Weights of a small transformer language model: 11.3M parameters, RMSNorm before each block.
Each number is 50 + 12 x the weight over its row's rms, rounded and kept within 0 to 99. Layers, rows and columns count from 0. The size before them is the row's rms in percent of the matrix's.

# up: layer 4 MLP up, 1024x256, rms 0.112, rows 776-810, columns 128-191
# down: layer 4 MLP down (transposed), 1024x256, rms 0.113, rows 776-810, columns 128-191
# gate: layer 4 MLP gate, 1024x256, rms 0.114, rows 777-811, columns 128-191
up776 105:43 35 48 53 68 45 43 49 51 55 28 49 44 40 33 73 43 48 48 55 63 62 46 51 49 50 41 52 45 78 43 44 33 60 38 49 51 19 50 48 74 56 36 72 55 44 31 42 62 46 63 51 56 69 32 60 41 58 41 49 60 70 58 62
down776 103:60 50 56 28 38 33 48 68 76 55 43 34 72 49 81 29 62 59 73 39 75 60 46 71 43 16 58 52 49 65 64 50 66 58 45 35 93 32 55 54 54 69 52 47 62 30 42 57 48 26 35 48 46 42 47 75 35 52 55 56 44 61 46 46
gate777 103:46 59 61 52 64 47 56 84 55 68 41 35 41 57 62 48 44 66 51 39 53 30 34 34 31 66 50 72 54 58 42 55 52 27 45 33 32 78 52 17 55 58 50 38 62 53 39 30 46 13 60 65 65 49 71 55 43 48 56 50 48 51 24 57
up777 102:36 51 57 61 38 62 64 59 43 64 42 51 38 70 64 51 32 49 69 58 69 67 39 70 68 74 38 51 57 50 36 51 67 28 49 48 50 55 18 30 57 50 63 44 54 45 30 55 50 45 50 56 57 63 64 54 47 54 67 71 51 63 26 61
down777 098:60 64 64 39 38 42 43 50 60 66 50 56 66 37 47 35 66 22 46 54 59 51 44 56 56 47 37 38 35 60 46 59 56 42 57 28 57 51 25 31 52 72 47 67 25 45 62 63 49 45 61 43 53 53 47 61 47 46 52 61 47 39 53 68
gate778 100:46 60 53 72 43 50 65 55 43 45 47 41 48 64 54 66 42 50 42 49 34 30 55 53 51 38 60 52 55 40 39 47 59 31 57 53 47 46 74 30 62 33 50 64 71 34 57 51 45 34 57 49 88 62 31 55 39 58 36 37 67 61 51 55
up778 096:42 35 24 38 39 44 54 52 48 49 39 75 53 50 52 56 23 64 23 60 58 53 45 72 41 38 50 61 21 39 50 62 50 39 59 60 45 55 99 73 76 59 54 57 55 60 67 60 47 61 21 72 72 65 76 55 51 54 53 70 47 38 40 66
down778 102:31 41 58 46 65 40 58 54 57 45 42 41 54 42 11 49 38 46 43 53 56 39 49 49 55 58 36 41 53 37 59 52 59 46 61 64 70 41 49 54 49 40 54 35 29 55 60 39 45 64 45 33 51 57 65 63 32 33 30 56 67 47 57 43
gate779 096:55 53 58 50 65 46 44 55 44 37 69 50 48 54 48 74 69 60 26 41 48 53 61 47 25 65 61 30 70 53 81 37 47 37 56 44 80 52 37 25 65 48 43 47 37 56 60 61 57 48 55 56 48 44 50 45 51 54 45 66 70 31 44 46
up779 097:47 62 40 53 71 40 34 59 52 66 56 64 65 63 49 57 58 45 48 21 65 67 49 52 41 55 57 61 60 31 34 81 43 61 39 48 48 32 40 60 54 30 59 50 71 54 65 44 34 38 48 42 36 49 63 27 48 25 42 53 54 64 56 52
down779 098:63 55 41 38 47 52 49 44 56 58 54 40 36 38 27 43 39 52 32 74 51 59 35 61 43 49 36 46 35 46 64 50 47 39 47 51 51 48 44 50 33 51 56 47 54 60 33 36 41 49 62 26 53 82 46 39 53 54 44 53 57 41 52 32
gate780 095:61 46 51 52 56 48 60 69 67 52 42 78 38 73 56 61 54 35 48 47 66 56 53 50 44 75 56 64 49 48 35 69 74 31 47 51 50 57 64 40 42 52 49 80 33 41 49 54 43 37 40 63 42 63 46 56 56 49 51 27 35 46 36 32
up780 099:42 58 44 35 53 41 44 41 31 45 42 46 57 50 48 60 52 43 76 57 48 70 68 54 45 76 56 69 63 40 39 57 64 37 44 77 73 47 41 45 65 51 66 49 49 54 59 41 47 43 48 82 49 40 43 60 43 57 71 50 42 41 42 60
down780 097:50 47 54 45 55 53 46 36 32 53 54 26 54 43 63 41 74 62 38 41 60 52 63 69 40 56 70 50 58 40 37 72 56 56 62 46 60 70 43 62 68 63 40 32 49 37 59 35 42 57 64 54 38 66 65 51 44 44 49 23 58 41 54 62
gate781 099:35 33 59 65 55 68 56 50 67 60 48 55 40 54 57 45 46 21 34 47 30 45 53 29 75 62 42 38 52 49 44 50 38 46 64 51 68 51 42 47 52 48 51 29 57 49 41 78 49 54 61 62 61 35 40 44 38 46 34 47 35 65 51 49
up781 097:35 27 50 56 59 52 57 50 30 44 54 43 68 62 63 47 47 63 53 51 44 75 52 26 54 77 41 73 68 53 42 50 49 45 39 51 45 60 29 64 58 68 37 40 56 39 51 43 46 64 76 48 33 58 59 43 52 46 40 49 68 48 49 62
down781 099:67 45 52 36 68 22 24 61 67 41 57 53 41 48 43 41 30 52 42 60 52 57 53 45 29 47 44 55 23 31 46 40 36 51 65 51 61 33 60 45 35 45 38 52 53 62 47 43 57 51 37 42 49 64 51 31 43 65 42 61 55 52 61 57
gate782 098:38 54 56 60 44 40 40 53 73 60 42 59 57 43 40 64 53 49 42 56 76 63 51 53 31 49 52 67 29 39 41 57 52 55 47 32 42 36 44 38 62 62 48 61 40 44 45 38 47 34 58 70 78 71 71 65 49 53 60 35 42 35 37 41
up782 101:56 71 35 55 61 52 30 55 38 56 77 62 71 54 57 39 59 51 55 60 47 50 66 50 38 58 39 35 64 66 68 60 51 60 65 65 48 68 53 46 49 48 48 42 53 62 56 40 71 48 80 94 34 57 50 38 55 43 47 54 55 54 53 38
down782 104:72 32 49 47 51 59 61 48 40 56 75 64 27 28 50 46 61 46 52 41 48 43 48 34 40 39 47 30 55 40 54 40 34 68 54 37 36 71 36 42 59 47 38 52 43 66 68 63 42 60 51 41 70 44 75 44 42 44 40 36 52 54 55 31
gate783 096:45 44 51 56 55 39 58 57 55 31 51 42 62 39 36 37 25 63 47 57 36 63 50 61 61 61 63 51 62 49 51 56 44 47 67 52 50 22 61 64 47 43 46 53 36 30 69 55 56 44 37 55 63 53 66 45 39 39 51 39 43 53 55 37
up783 092:35 56 52 54 57 47 38 29 32 64 59 41 44 36 53 61 58 54 63 46 49 61 34 60 66 45 60 39 34 52 42 46 53 39 41 45 55 37 31 51 74 68 44 47 51 48 65 39 56 49 46 56 46 58 55 68 49 62 37 46 53 27 64 42
down783 090:58 67 70 35 34 52 45 55 36 43 38 67 81 33 43 45 55 32 21 15 43 44 50 41 47 37 53 62 47 51 61 27 55 51 43 55 36 66 55 35 26 56 32 62 45 55 35 40 42 54 49 51 57 56 50 43 54 40 58 57 67 39 56 50
gate784 102:44 46 39 40 47 31 60 62 53 49 67 43 49 30 62 48 43 55 59 52 68 51 43 49 63 66 43 73 45 41 33 35 54 71 61 33 43 42 62 63 84 40 47 68 63 64 52 54 25 61 58 53 38 31 40 59 44 48 49 13 32 49 55 62
up784 105:58 67 68 47 71 49 59 54 63 56 52 47 59 41 51 59 40 26 45 53 50 70 45 49 40 45 45 51 32 20 53 63 63 62 54 54 41 40 57 41 42 58 57 62 42 59 69 85 60 52 33 25 39 52 41 53 48 53 63 37 37 56 48 57
down784 106:77 59 51 51 37 50 66 58 47 48 85 55 52 50 38 63 49 38 70 38 62 46 58 44 64 29 72 42 60 38 63 64 57 46 49 44 51 34 45 47 66 22 33 33 85 68 56 52 63 56 83 55 39 50 59 37 63 36 55 61 46 39 78 40
gate785 098:41 47 62 59 26 44 58 64 36 41 62 56 68 29 56 37 32 47 58 51 64 69 66 55 30 46 26 83 51 46 37 56 60 61 58 46 36 73 51 48 30 27 52 31 36 32 40 64 60 54 60 71 62 46 63 66 36 55 31 69 63 73 58 44
up785 096:64 54 22 47 54 41 74 45 72 57 50 62 56 65 51 39 46 59 66 29 57 34 34 42 29 25 66 47 39 63 69 53 62 37 49 56 39 55 51 66 54 48 39 45 33 25 50 46 59 69 20 51 52 58 40 56 64 46 62 52 58 51 64 38
down785 098:44 63 38 60 79 46 57 59 61 45 55 45 56 48 62 36 49 52 50 35 64 54 73 20 49 56 52 56 63 44 55 51 42 60 44 61 65 55 44 61 47 53 43 78 45 43 47 52 49 55 33 59 51 71 47 55 66 48 42 54 66 57 63 48
gate786 098:39 39 62 48 39 23 32 63 78 47 30 48 23 45 54 54 37 48 37 50 48 55 52 45 47 84 43 49 35 61 45 45 46 70 74 51 53 31 45 56 55 39 41 64 53 44 27 54 63 61 55 39 60 46 48 61 57 65 41 39 55 27 43 41
up786 099:36 68 54 57 37 44 50 56 43 45 41 58 41 25 39 54 31 53 64 46 60 48 44 38 31 46 65 62 42 72 58 45 62 49 43 52 65 44 52 50 35 43 45 67 43 62 29 30 57 48 54 45 52 66 72 67 68 62 71 45 61 49 56 36
down786 098:37 38 33 42 45 27 67 41 64 40 44 62 40 70 76 40 31 34 59 67 23 57 28 42 44 64 61 50 57 63 49 54 53 59 49 23 42 57 48 55 68 46 52 45 38 40 47 37 54 26 53 43 59 40 58 41 50 60 55 37 74 38 71 31
gate787 100:77 54 69 29 27 73 51 55 41 49 53 63 45 43 28 42 56 36 33 39 66 57 61 44 47 27 70 40 62 49 46 74 16 40 59 50 47 51 45 55 66 42 45 72 34 38 59 63 23 50 48 62 63 51 25 54 67 50 61 40 54 48 44 34
up787 098:58 34 57 51 38 37 38 54 53 30 39 50 78 54 32 59 48 35 43 51 56 80 50 61 58 48 49 34 54 50 32 49 52 43 51 47 49 53 48 40 49 45 57 48 59 61 47 68 57 54 55 74 24 79 76 54 52 65 45 32 71 60 75 44
down787 100:53 46 21 56 50 75 53 42 49 33 40 63 70 61 82 34 49 60 37 51 61 55 44 60 46 29 42 38 72 45 50 50 52 51 60 51 38 39 59 54 59 45 45 54 49 62 63 62 35 70 39 60 45 46 47 40 63 37 37 42 46 60 46 60
gate788 103:66 47 48 56 45 63 33 71 58 59 47 44 53 43 52 43 35 49 32 46 68 57 69 24 33 59 44 45 64 52 68 53 57 59 45 35 56 52 27 53 63 27 51 42 24 40 45 73 42 26 52 44 64 54 31 55 69 72 41 41 34 41 54 69
up788 097:60 50 56 43 40 41 63 41 34 34 53 61 65 21 45 61 46 49 58 48 36 17 56 57 48 40 59 40 53 65 47 56 36 35 76 66 35 53 65 40 69 57 41 55 62 34 37 41 52 54 44 43 51 46 61 29 28 53 54 70 53 43 48 62
down788 095:31 53 45 43 36 54 56 67 46 21 59 67 44 32 70 42 40 62 43 44 64 36 52 49 64 64 23 60 46 59 40 62 42 56 71 76 49 50 56 35 53 64 43 54 45 55 26 60 41 48 49 39 40 50 55 34 37 38 62 41 50 68 57 53
gate789 098:47 55 39 52 55 40 65 51 56 42 29 49 82 45 47 34 36 36 58 61 15 51 49 37 57 36 30 58 57 49 54 79 65 49 42 50 35 61 46 43 43 55 55 57 28 55 36 39 33 46 44 56 45 61 75 40 57 31 60 29 39 49 46 57
up789 099:34 62 56 67 56 64 53 38 58 56 54 61 39 42 68 36 60 39 21 45 40 44 54 58 67 73 50 51 67 61 70 46 47 34 77 41 46 38 32 58 44 54 64 37 60 52 36 41 63 62 59 31 64 46 49 48 54 69 46 37 60 47 57 65
down789 102:54 71 55 48 51 58 43 53 46 63 63 37 47 52 35 50 53 51 35 33 38 42 51 35 24 60 51 45 49 66 51 48 35 71 41 62 62 74 45 31 67 55 51 46 57 40 69 63 46 68 36 49 53 50 35 50 40 36 57 48 60 29 54 41
gate790 098:39 27 52 63 51 68 55 56 55 59 43 60 50 51 70 50 49 63 59 51 64 92 55 54 61 52 58 38 40 48 37 34 47 25 59 68 42 27 57 46 66 55 50 46 57 43 38 41 50 33 59 42 49 44 74 68 40 26 54 42 71 50 39 45
up790 097:47 65 43 60 53 55 42 49 36 65 28 46 54 37 49 40 40 67 33 55 52 43 33 45 45 42 46 59 68 43 57 41 49 53 55 61 44 65 45 62 38 56 67 63 65 44 39 23 51 55 26 51 43 57 53 62 36 45 40 56 49 60 55 43
down790 097:46 53 63 80 58 48 48 58 61 44 45 52 65 56 55 49 72 40 67 36 73 45 54 34 42 55 51 50 37 54 60 45 53 59 52 43 48 38 55 25 63 50 48 29 47 46 34 39 53 59 71 63 41 68 70 56 32 37 54 53 54 46 53 43
gate791 100:61 52 42 58 45 42 65 64 56 64 50 58 57 62 41 83 50 46 48 51 59 53 41 27 42 51 60 56 26 32 59 51 57 25 26 35 42 51 54 58 62 48 44 43 61 46 63 37 60 50 33 37 88 43 54 58 68 35 27 24 49 57 63 65
up791 103:73 66 39 36 64 65 52 55 67 59 28 11 51 49 68 53 33 46 58 43 56 43 44 51 27 66 51 32 47 59 43 63 48 59 46 62 43 40 47 45 57 53 50 38 56 54 54 48 59 43 52 66 49 43 53 40 43 61 41 41 34 42 54 45
down791 104:51 18 40 28 64 32 46 38 55 51 39 47 50 43 30 52 58 27 60 30 61 52 52 56 67 64 63 37 53 46 45 66 66 59 46 83 44 33 52 53 54 37 56 53 68 48 28 54 39 61 57 31 50 42 33 28 37 57 59 47 69 42 58 59
gate792 098:48 61 51 33 37 72 54 63 47 51 60 74 42 46 45 64 55 61 19 52 59 69 43 20 42 52 50 50 48 51 62 65 70 49 43 47 23 68 47 76 44 33 48 51 77 53 59 59 55 31 33 46 66 48 45 64 37 38 35 45 52 47 32 40
up792 103:44 49 57 83 46 35 56 56 47 61 35 47 53 30 67 54 40 51 63 33 50 38 55 56 39 56 52 68 47 72 34 22 26 52 48 73 58 43 47 21 49 63 53 41 24 57 53 57 61 51 67 55 43 35 68 46 72 58 38 36 60 51 53 49
down792 098:63 57 35 80 25 46 57 68 44 60 51 55 46 36 54 37 47 59 49 49 43 41 41 38 48 54 39 60 38 73 57 42 34 68 51 54 41 41 46 56 50 44 70 48 44 54 39 46 82 54 47 59 44 44 71 30 61 53 54 39 44 55 62 49
gate793 096:74 29 45 62 30 43 55 70 51 39 44 47 51 49 44 59 29 37 52 53 64 58 43 33 51 52 46 38 63 42 38 45 52 22 47 55 38 38 53 29 63 42 50 67 51 31 74 67 36 43 35 38 50 56 42 39 59 36 64 38 35 61 35 42
up793 095:38 52 61 57 65 49 47 40 75 51 48 33 51 64 60 28 63 63 36 40 43 55 47 53 58 59 56 43 56 48 47 70 65 52 34 64 57 48 63 62 52 52 38 49 68 48 59 46 46 37 53 57 63 43 44 60 57 54 54 46 52 36 51 62
down793 098:72 55 41 62 60 40 47 53 50 53 42 40 34 57 40 59 34 59 65 25 32 57 58 49 63 63 41 54 59 46 55 46 32 45 39 69 48 56 42 60 41 44 42 34 42 72 54 53 59 37 55 70 49 41 65 52 46 57 36 21 58 44 41 53
gate794 103:47 38 45 35 20 69 61 62 38 43 46 66 60 55 54 62 18 60 39 35 61 36 52 57 45 42 61 26 41 60 29 47 51 57 39 45 29 55 34 55 53 34 61 79 37 48 41 62 55 54 49 50 40 68 46 56 35 36 45 41 40 76 37 45
up794 102:55 50 46 50 46 31 43 42 70 37 36 74 52 58 30 53 59 45 83 44 62 44 46 45 46 56 26 55 53 46 57 56 31 59 63 43 65 41 64 61 41 49 45 43 49 53 50 63 54 44 76 57 29 61 52 34 41 45 58 47 59 42 63 64
down794 099:60 36 60 49 62 33 49 50 43 43 26 61 59 54 58 74 49 51 35 63 61 74 33 55 39 60 31 61 38 47 60 68 57 63 51 64 64 51 33 59 48 49 44 70 43 35 32 43 54 47 50 32 67 46 41 33 34 59 37 35 57 30 75 57
gate795 103:77 51 55 50 42 62 28 67 64 39 37 57 70 57 37 46 51 39 36 45 60 47 58 26 30 41 45 55 26 59 41 52 46 20 39 46 36 58 49 67 60 60 61 77 47 49 65 34 43 23 51 54 49 41 20 66 41 40 42 41 58 28 44 50
up795 103:61 49 41 36 58 37 43 53 41 70 20 50 48 63 63 62 64 57 51 57 43 46 35 65 34 48 55 58 48 30 45 45 36 43 39 47 66 56 43 61 42 52 52 50 53 43 58 51 34 59 52 61 48 40 53 40 42 44 65 62 43 42 31 54
down795 103:52 40 47 68 70 31 67 52 40 49 53 40 46 58 77 73 55 54 52 64 48 45 52 39 40 66 74 33 54 44 37 60 42 61 49 60 71 34 42 55 42 60 62 42 65 39 34 53 51 57 34 65 43 44 63 67 43 60 57 54 43 41 59 64
gate796 099:71 27 55 53 59 63 34 65 39 48 53 37 40 51 72 61 44 41 52 56 46 68 67 39 53 49 57 44 67 49 39 74 35 48 52 43 46 51 62 52 44 27 47 55 43 63 36 73 39 64 43 53 59 61 48 37 36 50 47 56 49 35 35 73
up796 099:35 56 53 46 49 41 49 46 38 32 57 65 41 57 23 55 56 62 41 24 61 46 20 54 48 52 58 54 31 55 50 57 52 47 52 50 46 60 34 44 33 55 37 25 47 62 57 50 55 26 48 63 47 69 49 70 58 56 40 65 49 57 45 70
down796 098:31 45 61 63 47 32 61 57 54 52 37 64 47 35 40 38 33 43 47 54 57 69 45 44 56 51 45 56 38 64 59 67 68 41 40 33 54 23 47 45 49 50 46 41 53 40 53 28 51 26 69 57 79 80 42 44 52 48 52 50 68 47 65 69
gate797 096:74 93 44 60 29 42 49 68 45 46 68 54 46 50 47 41 63 76 61 41 58 36 42 49 30 59 58 76 62 43 70 46 38 59 49 40 47 66 45 43 50 36 52 66 69 47 48 63 55 55 53 38 58 44 44 39 47 57 49 41 44 56 51 38
up797 093:42 37 72 43 58 66 36 61 45 67 40 47 64 49 37 59 44 37 51 46 41 54 58 41 80 53 53 39 40 55 22 56 39 47 47 48 48 35 58 51 24 50 61 51 32 72 47 45 41 34 50 45 62 50 52 64 47 64 58 36 60 41 37 58
down797 096:61 31 57 45 48 34 38 56 49 49 32 42 57 43 40 47 48 35 58 37 45 56 23 51 39 49 54 72 68 50 50 42 55 44 48 45 35 50 59 45 49 37 43 60 59 56 42 60 34 41 48 35 59 46 63 35 41 68 39 47 50 40 60 58
gate798 096:52 43 50 52 38 47 37 63 58 47 48 46 46 50 42 79 43 33 39 63 37 38 60 61 50 63 65 65 46 62 42 67 64 51 57 57 20 58 67 52 61 21 50 59 57 65 61 66 42 43 54 30 46 44 60 78 47 63 34 41 50 47 43 52
up798 087:52 62 59 57 39 48 34 46 45 34 60 37 43 49 48 74 72 28 51 51 55 45 54 70 51 63 54 64 65 63 38 52 64 72 48 47 45 47 60 46 48 42 50 57 53 58 70 55 31 48 46 38 42 41 49 61 45 50 27 53 66 27 43 55
down798 089:54 20 32 40 55 38 52 19 50 61 51 55 56 59 49 52 64 41 69 57 43 57 65 69 39 62 40 48 54 56 51 44 76 38 58 69 53 23 47 34 49 50 43 57 39 58 49 42 40 59 30 54 47 33 63 50 52 34 65 57 32 59 68 56
gate799 105:40 48 30 61 41 56 43 61 70 42 44 55 63 40 50 48 47 70 41 54 50 50 34 44 46 40 45 44 63 40 59 40 34 65 57 64 48 38 49 48 63 67 65 66 43 50 44 39 59 24 40 59 62 46 54 48 26 63 27 44 58 52 48 78
up799 108:32 53 68 33 34 72 54 46 76 37 54 53 62 50 45 36 50 58 34 51 65 55 43 45 71 60 40 47 56 38 55 69 65 71 58 54 63 54 46 38 70 55 37 34 51 37 59 49 47 41 57 37 38 60 37 33 62 49 23 52 30 63 52 44
down799 105:46 63 68 59 26 63 35 54 55 35 41 48 44 56 35 52 63 73 58 40 48 49 52 48 62 50 31 51 72 55 44 42 64 30 53 29 36 37 40 33 49 57 75 29 66 50 52 55 50 47 41 44 49 62 58 67 44 56 53 48 53 62 48 52
gate800 100:63 56 48 53 37 44 38 69 54 72 36 40 44 29 47 42 58 33 23 40 47 43 67 40 35 47 58 51 64 42 51 38 42 58 20 27 57 60 49 48 26 49 61 70 68 56 58 48 46 41 46 48 48 45 60 40 55 78 34 33 41 75 51 60
up800 099:39 57 45 64 44 43 60 52 59 46 37 53 57 67 59 48 38 80 47 60 34 36 55 63 73 46 46 41 53 53 63 52 66 52 41 56 27 64 54 32 56 63 39 39 45 20 61 31 47 42 57 51 72 49 47 51 58 37 59 39 34 47 49 56
down800 102:48 56 59 51 35 53 32 55 48 26 56 29 54 38 52 50 66 50 72 36 40 23 64 51 37 55 43 55 44 50 71 65 49 63 35 73 38 56 55 45 44 57 29 45 49 61 20 44 63 72 52 40 48 42 63 79 57 55 70 44 41 52 91 64
gate801 103:61 67 64 62 28 49 55 75 52 62 47 68 36 55 58 33 35 40 43 59 43 48 80 57 67 48 63 25 32 59 27 65 41 43 69 39 35 88 56 54 49 36 65 39 64 44 39 54 41 52 48 38 44 46 38 46 70 47 69 44 47 66 61 17
up801 106:63 61 64 66 38 33 63 56 64 43 51 63 73 51 62 37 61 46 45 31 75 48 55 36 46 42 58 68 33 42 49 70 41 20 61 42 56 54 61 47 47 73 29 52 56 28 67 44 31 47 63 48 53 52 32 43 49 42 57 23 38 40 48 51
down801 104:39 47 46 65 63 49 45 39 38 36 35 45 55 47 81 41 53 64 80 72 33 48 53 51 37 35 57 38 57 56 30 61 26 65 29 54 55 46 49 54 47 26 32 39 53 35 22 37 57 39 70 58 61 58 55 26 70 42 44 57 58 53 48 54
gate802 100:48 58 42 40 48 45 45 65 34 51 54 33 68 41 79 38 53 53 43 40 65 56 69 34 48 43 19 67 36 50 58 48 36 54 79 41 47 49 66 38 56 49 60 61 47 56 33 44 49 34 72 35 76 21 48 37 51 58 45 40 54 31 43 58
up802 097:51 53 27 48 34 48 39 53 43 51 64 48 43 56 43 56 56 47 71 46 47 51 53 43 45 71 45 20 52 39 37 66 62 56 60 61 79 55 37 50 49 59 61 57 42 45 71 47 36 48 42 47 63 59 47 43 66 66 62 45 36 79 69 55
down802 099:56 49 43 61 55 52 31 41 43 64 49 56 50 62 65 60 45 58 49 37 43 69 53 49 46 31 73 47 51 54 58 65 56 40 38 41 87 44 58 53 44 17 15 63 56 64 57 65 40 47 39 37 57 50 45 33 75 50 40 51 44 68 66 60
gate803 098:60 45 71 52 46 59 28 68 55 71 54 44 27 60 39 37 48 45 49 54 40 55 70 44 67 35 42 54 41 52 52 29 25 40 53 49 40 43 33 53 59 51 66 48 47 32 49 36 39 54 71 28 74 74 28 67 54 46 54 36 51 31 50 51
up803 095:60 44 48 39 31 59 26 65 45 63 56 71 29 51 39 56 58 62 56 54 49 60 58 35 47 40 61 60 46 43 59 20 28 42 47 51 46 35 40 65 56 54 55 31 61 38 45 28 49 51 60 52 71 54 28 68 49 69 67 45 65 34 44 45
down803 092:71 48 58 65 49 41 54 44 45 57 77 46 35 61 36 52 71 64 51 44 47 47 66 46 60 42 38 59 52 48 55 40 56 55 44 43 50 58 57 48 53 63 57 43 50 57 62 53 34 58 52 52 64 65 17 64 75 47 54 45 45 54 73 42
gate804 100:64 60 51 49 52 73 34 63 37 47 58 63 58 37 71 59 45 46 45 43 57 36 58 49 65 42 49 50 40 38 59 48 74 48 63 54 47 30 60 18 39 54 43 46 42 42 31 44 51 24 56 57 34 52 60 47 49 49 42 59 59 57 44 61
up804 105:48 47 47 48 59 43 33 47 61 62 50 41 70 58 55 29 51 50 42 62 46 40 39 50 47 38 24 44 62 53 64 44 38 62 37 46 57 58 39 56 60 39 46 61 67 43 56 48 39 67 55 64 26 68 19 70 47 20 52 48 51 45 37 31
down804 104:49 49 43 55 50 42 35 52 68 69 37 53 42 49 31 50 54 48 57 58 49 35 45 35 42 63 58 64 57 44 64 62 84 50 47 49 55 75 72 35 49 38 34 55 48 60 62 41 61 62 48 45 53 43 62 39 61 45 50 42 50 44 35 57
gate805 099:48 43 40 47 74 49 69 56 35 63 37 59 55 49 44 60 52 51 30 38 55 26 60 61 62 45 41 57 39 46 56 47 49 58 43 41 73 37 61 39 66 44 56 48 51 48 49 61 30 65 64 46 62 44 58 51 52 79 76 39 41 51 51 41
up805 098:34 75 35 50 54 71 34 36 61 29 67 38 47 59 38 42 19 57 53 54 48 55 48 58 57 59 46 34 55 62 49 60 58 63 69 41 60 50 50 56 33 46 43 33 47 42 50 34 41 50 41 52 58 68 49 55 54 44 50 32 50 53 60 32
down805 099:42 63 57 51 38 52 44 43 35 27 51 59 49 34 64 53 56 49 62 41 62 51 55 44 22 47 43 49 41 61 64 65 43 41 37 42 30 41 62 51 56 29 43 52 57 57 55 44 51 59 47 45 49 53 50 65 54 62 52 49 44 21 42 43
gate806 100:50 67 28 49 46 50 54 60 41 41 51 47 67 50 54 49 51 67 40 50 63 27 49 60 66 78 38 67 61 40 62 33 48 55 55 56 31 39 85 80 49 55 46 36 66 44 47 24 60 40 59 83 52 65 35 40 61 59 60 66 64 71 48 52
up806 104:52 43 38 44 50 63 54 52 67 49 55 67 40 66 64 60 49 64 45 36 63 52 33 37 41 58 53 61 61 42 72 49 61 39 49 59 25 47 58 59 48 59 47 79 74 50 21 46 61 37 39 62 44 51 47 31 48 51 58 52 60 32 54 57
down806 110:48 44 48 52 60 49 38 47 67 40 57 60 58 59 50 45 45 45 53 64 42 35 44 29 53 53 53 72 70 35 61 54 46 35 44 19 61 41 40 42 55 46 40 43 44 71 55 43 32 49 68 49 60 36 37 61 53 68 49 43 53 50 39 53
gate807 101:68 53 25 40 58 76 55 62 39 52 45 55 25 69 44 65 43 56 30 32 73 53 56 44 36 56 53 36 49 34 65 44 54 27 58 54 44 56 74 36 35 54 50 53 74 54 73 62 61 48 34 41 78 34 60 54 42 52 66 49 38 45 43 37
up807 098:50 60 58 49 50 46 59 46 65 74 36 59 34 59 46 59 60 65 43 48 24 57 45 18 62 33 57 47 45 48 88 36 51 67 20 53 41 63 43 46 55 49 61 38 41 71 19 54 42 46 48 82 43 57 53 57 36 45 52 30 50 29 48 49
down807 100:61 44 40 49 58 36 57 41 59 50 63 53 56 39 50 56 54 29 69 68 52 68 31 64 45 49 45 37 49 60 46 49 57 49 64 39 50 49 42 55 49 35 32 61 47 42 50 58 65 29 57 64 54 73 54 55 48 52 67 33 62 59 61 49
gate808 106:39 57 41 60 37 65 48 32 40 34 51 35 50 46 47 43 18 69 32 57 36 44 64 49 38 68 53 48 50 51 41 57 47 49 68 61 48 57 61 60 51 67 62 60 56 61 54 50 55 39 51 78 74 44 71 76 36 61 56 39 49 43 58 88
up808 105:36 36 56 59 57 36 47 14 44 56 75 50 73 58 92 44 32 45 69 37 36 49 68 74 52 41 57 41 44 65 59 63 38 35 38 52 67 40 39 50 34 62 51 41 46 44 51 40 53 58 53 34 38 74 36 54 46 55 44 40 36 42 39 52
down808 102:59 67 61 60 56 42 56 83 82 60 63 57 28 59 55 58 70 50 64 48 64 50 35 63 61 45 51 49 45 29 65 38 56 62 41 28 41 58 29 38 58 22 43 40 50 64 56 66 51 50 49 46 27 46 49 19 51 33 46 42 58 50 47 33
gate809 097:49 45 73 39 10 76 52 57 71 33 50 42 57 61 60 59 40 50 43 60 31 58 65 20 63 48 50 50 48 62 58 59 58 72 52 50 52 66 67 43 58 62 47 57 49 44 55 33 44 58 47 43 64 53 33 31 56 69 48 59 37 66 41 39
up809 099:55 44 63 57 44 46 47 57 52 45 40 61 53 38 67 47 47 47 48 46 40 41 61 52 48 41 39 51 44 59 56 49 37 57 71 70 57 59 50 37 62 57 41 67 60 54 57 71 45 35 38 46 66 47 38 59 50 35 65 61 53 59 36 58
down809 102:57 54 53 73 65 43 66 69 46 24 50 51 62 48 42 58 46 62 65 51 59 59 48 40 62 55 70 28 52 64 54 41 51 62 28 30 43 62 63 59 23 85 48 50 56 42 60 62 58 44 69 77 67 59 57 61 43 45 52 37 39 30 47 46
gate810 097:53 67 38 46 48 32 67 65 45 62 35 63 45 45 50 79 45 58 40 60 37 49 55 39 45 56 45 53 59 35 44 56 36 55 46 59 48 52 77 66 64 35 44 29 49 64 35 63 50 37 37 45 52 60 48 61 75 32 73 53 44 41 53 54
up810 103:38 70 55 45 56 50 65 50 62 52 44 41 43 64 28 61 36 31 35 55 30 33 45 31 66 63 33 50 55 67 36 67 62 27 49 42 49 23 61 35 62 40 55 50 67 48 49 49 54 54 28 38 27 41 62 73 50 51 70 66 22 40 10 45
down810 100:31 40 49 41 53 45 38 63 37 48 47 43 47 32 45 31 57 64 40 44 64 74 35 61 55 45 36 25 37 44 49 79 65 52 54 53 52 54 20 54 33 49 45 61 61 72 59 52 71 44 45 36 55 45 53 51 56 77 35 48 46 42 53 44
gate811 098:64 49 33 35 63 51 60 63 53 49 61 19 65 42 55 50 54 78 43 47 52 54 43 65 68 57 44 55 58 29 38 61 54 61 44 40 48 33 67 50 54 43 38 51 56 42 36 47 52 50 37 56 77 36 43 76 64 57 36 37 47 60 58 65